Weights of a small GPT-style language model, trained from scratch on English Wikipedia.
Size: width 512, 41.3M parameters.
Architecture: RMSNorm before each block, rotary positions, no biases in attention or MLP.
Each number is 200 + 40 x the weight over its row's rms, rounded and kept within 0 to 999. Layers, rows and columns count from 0. The size before them is the row's rms in percent of the matrix's.

# layer 3 attention query, 512x512, rms 0.163, rows 27-32,91-95,155-159,219-223, columns 384-511
082,106,262,133,202,258,258,271,175,178,168,172,180,200,229,257,178,184,153,151,217,273,228,222,192,165,236,195,282,163,190,296,206,243,176,237,180,169,170,246,224,242,196,179,172,218,247,256,192,191,205,255,186,237,233,170,219,186,279,229,263,190,195,180,211,279,219,216,149,132,164,158,176,174,197,201,252,200,263,242,250,133,192,193,210,129,229,204,164,152,278,223,172,191,181,227,175,202,267,189,264,198,179,198,233,202,242,220,225,192,185,148,231,195,177,243,192,223,239,252,239,114,171,193,252,186,211,117,176
093,290,188,142,152,213,231,189,180,194,201,148,177,175,194,220,158,243,303,215,138,251,276,232,239,217,213,204,154,249,252,296,216,196,174,241,196,221,156,150,224,211,247,178,267,289,157,260,173,208,272,160,199,164,182,193,210,200,202,209,197,255,295,231,208,181,215,222,220,150,220,256,203,155,153,248,197,179,183,132,214,259,190,192,204,197,253,179,228,291,183,170,241,176,204,252,164,212,227,211,209,258,244,295,181,256,196,186,114,229,231,219,205,223,159,170,176,166,152,223,216,202,186,201,119,144,144,241,158
091,176,228,208,136,228,222,155,232,212,197,173,230,172,186,240,218,162,151,107,167,269,201,242,168,167,170,139,268,176,186,276,219,265,207,255,141,192,235,253,247,180,233,172,182,115,165,132,209,259,260,172,239,199,244,199,221,215,235,174,186,289,219,190,200,195,132,219,174,246,211,168,236,187,141,146,151,231,227,232,203,162,207,262,165,194,204,216,151,271,139,184,242,250,198,197,153,187,161,236,174,181,231,178,218,134,181,220,197,165,224,193,224,210,202,180,180,195,182,151,255,217,224,163,177,206,223,185,199
097,223,295,181,235,173,172,141,148,132,169,159,216,257,113,191,230,180,173,234,166,263,179,159,179,178,237,196,153,168,257,202,213,258,230,235,143,174,251,203,172,236,233,244,201,188,81,199,239,177,211,218,205,179,212,191,192,218,236,154,185,221,231,193,208,243,176,254,241,116,143,199,234,208,192,172,200,241,143,131,178,195,171,214,181,166,184,263,192,203,203,300,197,258,262,104,123,148,246,180,226,255,177,151,270,173,232,216,233,166,275,242,186,209,119,235,137,141,149,150,244,203,180,163,175,219,222,146,211
092,213,215,225,198,206,231,329,144,127,208,176,248,234,202,150,140,259,197,175,182,180,211,184,182,171,236,185,232,210,216,147,155,253,208,171,218,235,182,250,281,256,216,135,147,203,241,94,239,142,163,170,168,221,178,137,251,232,266,195,226,216,212,226,212,275,278,221,224,256,255,142,216,147,185,235,255,218,191,212,154,269,164,166,239,250,188,170,265,232,186,153,187,241,196,192,242,274,237,277,297,209,203,200,249,153,168,158,199,248,184,220,226,200,266,132,165,212,185,168,119,246,279,221,181,239,172,207,265
099,210,192,161,234,219,229,152,260,189,227,155,168,238,291,128,262,278,116,266,251,158,223,140,125,209,187,154,227,250,198,228,302,183,222,287,193,150,160,244,265,205,187,217,247,143,214,255,170,216,170,168,205,140,189,212,162,218,106,241,194,211,201,211,187,139,185,171,153,162,186,266,210,189,210,178,219,180,207,219,164,204,217,204,237,261,219,181,133,226,158,248,205,179,210,211,243,183,133,221,130,167,167,223,189,176,196,237,146,218,172,216,166,260,180,282,218,245,253,252,117,144,230,178,227,290,213,172,183
108,206,239,271,220,160,245,202,134,204,205,213,227,251,214,215,241,254,206,186,199,209,186,183,182,194,257,244,238,172,180,243,123,210,230,184,141,149,140,165,245,265,154,234,203,143,157,169,225,195,178,247,209,239,160,133,277,170,129,227,189,184,157,168,236,238,299,189,185,214,203,158,180,172,104,135,248,271,138,186,209,166,196,144,143,123,239,196,160,274,199,169,203,242,217,123,195,174,179,221,259,224,154,213,300,239,204,197,164,150,247,142,200,183,157,134,217,176,126,138,171,234,238,180,246,169,226,205,224
111,176,171,228,209,192,158,101,216,228,181,221,186,236,204,238,200,171,141,227,254,207,178,193,167,235,178,265,126,143,202,164,215,90,233,232,180,206,239,276,201,214,267,139,201,255,143,198,137,242,236,206,169,244,209,207,199,173,221,195,266,199,239,173,126,184,181,226,222,195,175,159,211,181,187,166,210,161,229,232,204,134,233,188,201,145,163,251,199,161,172,222,207,155,216,161,145,186,199,229,261,156,269,113,215,250,254,225,172,176,184,259,135,211,216,152,161,204,196,268,250,219,248,207,181,166,241,197,201
100,243,204,213,218,219,296,144,167,267,168,210,237,192,220,263,150,217,201,178,167,202,184,235,199,232,179,197,217,194,145,227,182,257,194,249,164,257,166,189,206,240,170,191,225,241,232,159,250,163,257,152,207,182,233,254,184,218,241,246,176,180,207,220,218,167,198,146,230,168,193,218,217,201,179,184,219,212,192,247,240,264,214,262,158,246,174,201,189,191,162,78,255,249,176,225,243,166,272,199,245,222,173,198,161,88,270,259,190,221,258,196,130,185,169,160,192,215,190,275,258,204,220,221,219,135,88,178,165
112,269,192,257,217,182,227,180,183,161,188,153,221,201,186,111,184,263,158,209,202,249,193,226,173,134,159,210,244,185,199,186,167,219,276,159,211,191,120,150,183,249,180,183,234,172,127,141,181,208,208,178,207,137,175,209,221,286,255,237,196,188,277,178,201,193,194,226,218,174,171,250,213,168,150,222,268,243,119,240,237,197,153,266,185,258,227,172,181,242,195,180,118,213,219,214,168,192,214,98,166,197,230,219,221,251,272,248,223,230,213,198,200,159,222,143,173,220,189,107,204,195,191,182,175,255,147,268,212
098,239,209,204,158,171,218,184,207,177,193,173,229,250,194,231,208,218,221,172,175,233,271,232,140,227,197,163,222,211,159,194,160,168,281,251,208,211,140,257,225,215,284,234,187,190,228,153,141,177,232,301,255,168,71,245,237,190,240,208,187,248,196,237,157,147,189,220,147,211,227,185,226,170,220,157,159,237,131,218,163,229,205,179,176,177,179,188,175,219,221,151,145,189,226,255,230,175,233,189,265,125,255,191,184,175,189,138,173,211,155,108,177,175,255,107,169,209,196,194,186,240,279,206,214,157,235,213,221
071,223,133,243,264,100,197,245,124,219,178,197,169,244,200,185,188,191,79,152,158,295,260,169,165,217,171,196,197,260,159,187,166,197,212,189,152,185,176,191,212,171,179,198,181,193,249,232,184,194,225,204,128,213,178,210,155,274,257,273,123,287,245,209,118,251,160,211,180,159,242,201,244,191,178,206,150,241,223,166,177,208,189,218,214,142,251,217,158,213,219,215,177,189,249,143,224,224,227,188,249,164,189,203,187,161,235,202,142,256,210,211,155,180,201,190,100,186,208,217,199,132,152,255,188,246,169,218,171
085,193,165,128,184,198,260,178,85,154,206,248,148,183,145,213,271,186,157,171,163,209,177,149,222,214,202,213,135,213,180,241,191,247,212,277,185,151,178,189,224,124,212,225,214,215,122,291,117,170,322,184,188,188,128,263,193,182,221,236,232,248,201,219,220,207,200,246,189,177,184,246,223,211,201,201,206,241,207,250,265,173,248,257,173,227,169,268,228,232,190,239,188,189,195,202,230,174,173,212,166,160,258,214,262,222,216,211,148,136,176,188,112,180,164,170,214,210,234,214,315,236,203,198,234,149,131,136,246
088,204,264,215,221,273,232,168,272,148,220,141,241,118,230,252,223,152,198,230,214,151,201,265,202,195,210,212,210,183,226,264,256,247,219,204,259,256,201,248,189,261,186,218,145,202,172,119,179,260,151,209,217,207,213,204,221,213,186,194,223,111,218,193,259,176,189,196,168,240,245,196,195,166,225,228,238,212,172,139,201,232,253,177,151,207,174,237,225,177,223,208,272,183,127,287,130,203,207,126,77,230,192,157,178,161,243,184,229,222,223,157,197,154,211,257,249,238,218,245,181,201,241,220,278,275,181,291,189
083,172,263,221,116,194,237,157,171,170,270,227,182,230,204,144,225,252,204,199,185,168,162,188,202,221,233,291,294,192,178,209,212,250,197,219,220,201,226,196,229,180,183,187,140,189,241,179,199,270,179,209,162,208,272,183,194,270,231,173,184,176,153,266,183,185,188,136,214,236,176,178,222,175,184,202,214,219,229,188,175,197,212,156,177,161,234,267,203,182,298,171,226,227,201,216,154,210,196,224,208,185,166,175,149,179,172,215,191,296,262,223,230,188,203,194,208,184,220,195,181,179,171,218,225,233,185,197,214
070,242,260,189,96,244,210,183,193,204,200,272,214,120,187,233,174,222,238,209,241,184,202,193,172,198,124,120,241,172,279,168,169,185,192,181,285,219,200,203,142,214,216,204,218,224,217,186,245,142,166,211,199,142,188,164,254,254,198,136,271,181,184,109,228,210,263,174,238,227,218,100,210,190,245,177,148,180,177,215,143,209,188,140,274,184,107,197,142,178,234,160,180,152,257,141,177,268,223,151,168,291,220,227,156,265,147,203,225,175,248,225,222,202,226,189,295,157,149,177,132,160,191,216,268,181,202,186,216
108,305,214,228,178,231,284,194,226,226,193,214,182,220,282,267,144,198,211,240,127,276,184,189,241,154,205,164,220,103,185,237,143,291,199,166,144,201,171,180,215,227,222,181,176,114,226,197,212,197,218,147,181,269,152,200,239,261,220,138,219,117,218,151,215,216,250,147,187,277,204,193,190,208,169,162,190,199,125,155,196,162,153,169,141,160,190,218,126,227,209,192,214,197,253,218,182,224,168,140,234,226,192,218,199,185,217,182,119,210,205,166,163,186,200,139,169,278,190,187,163,204,193,194,218,196,263,203,239
098,176,150,212,272,150,178,148,244,184,218,217,188,274,143,135,282,231,166,191,228,237,207,202,184,212,176,182,233,213,217,165,211,162,180,220,208,185,229,219,230,141,222,215,219,229,162,163,190,162,195,156,216,264,238,231,104,199,244,178,250,172,292,244,319,224,188,218,318,210,165,181,193,244,197,204,146,207,171,224,194,148,220,207,221,166,163,236,205,201,231,145,183,183,217,268,145,134,223,219,214,244,189,178,194,232,215,278,206,214,140,242,156,142,193,263,229,288,170,179,171,272,184,184,200,212,192,205,268
104,187,249,158,208,138,192,210,206,174,149,215,196,116,119,172,212,316,170,172,177,169,241,237,199,167,244,223,276,193,233,205,211,289,235,262,175,223,197,183,290,253,169,155,174,245,184,152,165,216,274,240,231,209,152,270,200,177,230,240,147,221,216,175,233,150,224,124,220,213,174,206,193,161,205,278,208,217,226,168,193,180,187,138,172,194,211,189,236,214,176,218,233,129,160,200,186,149,299,220,193,267,248,241,185,191,267,236,173,215,261,250,180,181,189,276,198,190,193,206,85,149,94,204,245,185,189,170,174
102,181,185,285,225,251,173,237,243,206,218,204,197,189,227,145,179,209,153,190,183,178,137,225,162,203,189,229,231,257,274,147,243,208,246,259,191,192,186,175,222,206,228,201,282,170,172,167,211,145,133,128,198,209,189,288,179,192,184,184,157,183,243,162,229,180,316,204,232,200,146,325,198,235,146,192,228,261,157,167,160,208,176,206,203,193,206,175,211,204,275,163,133,167,233,197,215,157,202,101,154,226,229,298,248,169,227,220,185,210,281,211,224,217,207,167,249,182,169,151,251,219,197,135,167,279,167,225,216
103,201,205,173,135,248,140,82,172,206,251,183,234,169,223,272,206,209,223,260,224,234,205,221,119,287,192,211,290,193,192,210,208,179,258,131,226,222,204,180,166,244,261,148,166,210,172,167,216,167,222,256,175,138,148,226,185,200,226,209,169,199,162,212,186,137,74,214,158,174,202,251,212,260,246,182,243,185,157,154,174,183,208,169,191,177,160,174,218,254,185,171,224,210,240,194,221,163,187,180,233,272,203,157,197,179,273,120,305,210,234,198,261,182,125,148,225,168,196,158,216,152,241,205,114,195,267,236,187
# layer 3 attention key, 128x512, rms 0.151, rows 27-31, columns 384-511
093,241,167,207,167,188,188,228,263,177,198,206,245,165,270,166,198,146,104,192,217,172,194,168,221,231,189,173,140,212,285,167,248,169,193,154,146,209,181,184,160,204,185,255,237,235,156,178,256,203,204,228,160,155,228,173,201,248,188,169,161,196,164,224,248,175,219,251,215,155,207,226,227,185,272,231,139,206,224,269,232,302,249,273,99,309,187,132,233,139,178,228,206,241,161,155,175,157,179,261,137,225,216,156,256,176,235,118,186,154,177,243,238,173,200,166,203,174,208,174,229,148,247,227,132,271,204,85,188
096,244,125,166,180,219,221,139,163,218,171,184,133,182,163,204,183,211,238,218,220,158,126,242,246,155,242,186,151,152,118,242,172,214,222,142,210,226,129,150,308,232,183,217,206,104,198,199,156,221,219,197,199,219,157,230,182,179,140,198,239,174,194,164,245,246,187,223,203,272,239,263,150,257,124,153,181,135,255,117,175,256,191,203,209,175,199,185,236,250,214,208,247,170,185,209,198,184,200,220,161,219,172,227,168,197,207,185,171,136,173,215,200,193,181,144,228,177,269,148,219,191,190,169,217,198,268,233,194
095,126,186,194,191,168,181,213,178,197,198,180,240,179,149,226,212,138,267,194,191,247,157,184,214,183,235,168,188,199,172,239,187,203,200,157,189,191,198,258,164,214,221,212,205,176,222,218,193,146,109,161,221,253,267,213,201,264,147,151,221,141,216,238,231,156,194,186,145,207,224,148,148,215,175,168,228,181,190,164,204,135,219,218,92,201,194,218,252,201,170,158,146,104,219,220,183,265,180,296,208,265,188,249,161,267,250,232,183,232,176,195,202,256,152,175,240,249,206,192,165,278,134,247,175,192,243,155,189
099,139,285,127,239,214,211,160,224,216,195,245,132,210,233,230,223,244,217,206,228,103,157,191,218,269,228,188,207,184,201,200,214,197,149,129,248,248,197,226,248,231,267,200,147,151,235,260,215,203,172,153,165,208,178,226,227,248,144,170,141,222,216,160,216,207,204,246,206,254,192,176,192,154,108,235,190,177,279,204,238,241,213,202,149,152,227,144,154,176,177,219,169,145,161,200,174,148,199,266,142,186,239,224,183,183,177,164,239,92,169,115,195,160,239,149,241,223,257,179,249,165,143,149,287,86,266,303,277
101,212,240,219,297,224,191,173,165,175,183,189,172,198,161,231,170,165,153,223,190,210,174,189,171,162,153,172,134,146,151,171,245,174,176,233,223,200,225,231,228,219,287,256,219,195,221,203,148,180,194,151,106,189,227,103,189,264,252,186,137,224,212,229,198,229,152,163,243,248,185,139,149,269,141,212,244,137,291,242,190,120,203,212,186,191,169,181,164,134,224,169,171,203,180,117,281,235,228,246,219,231,191,187,152,163,229,202,240,282,149,221,224,256,138,167,206,177,204,219,214,165,110,204,156,104,225,248,233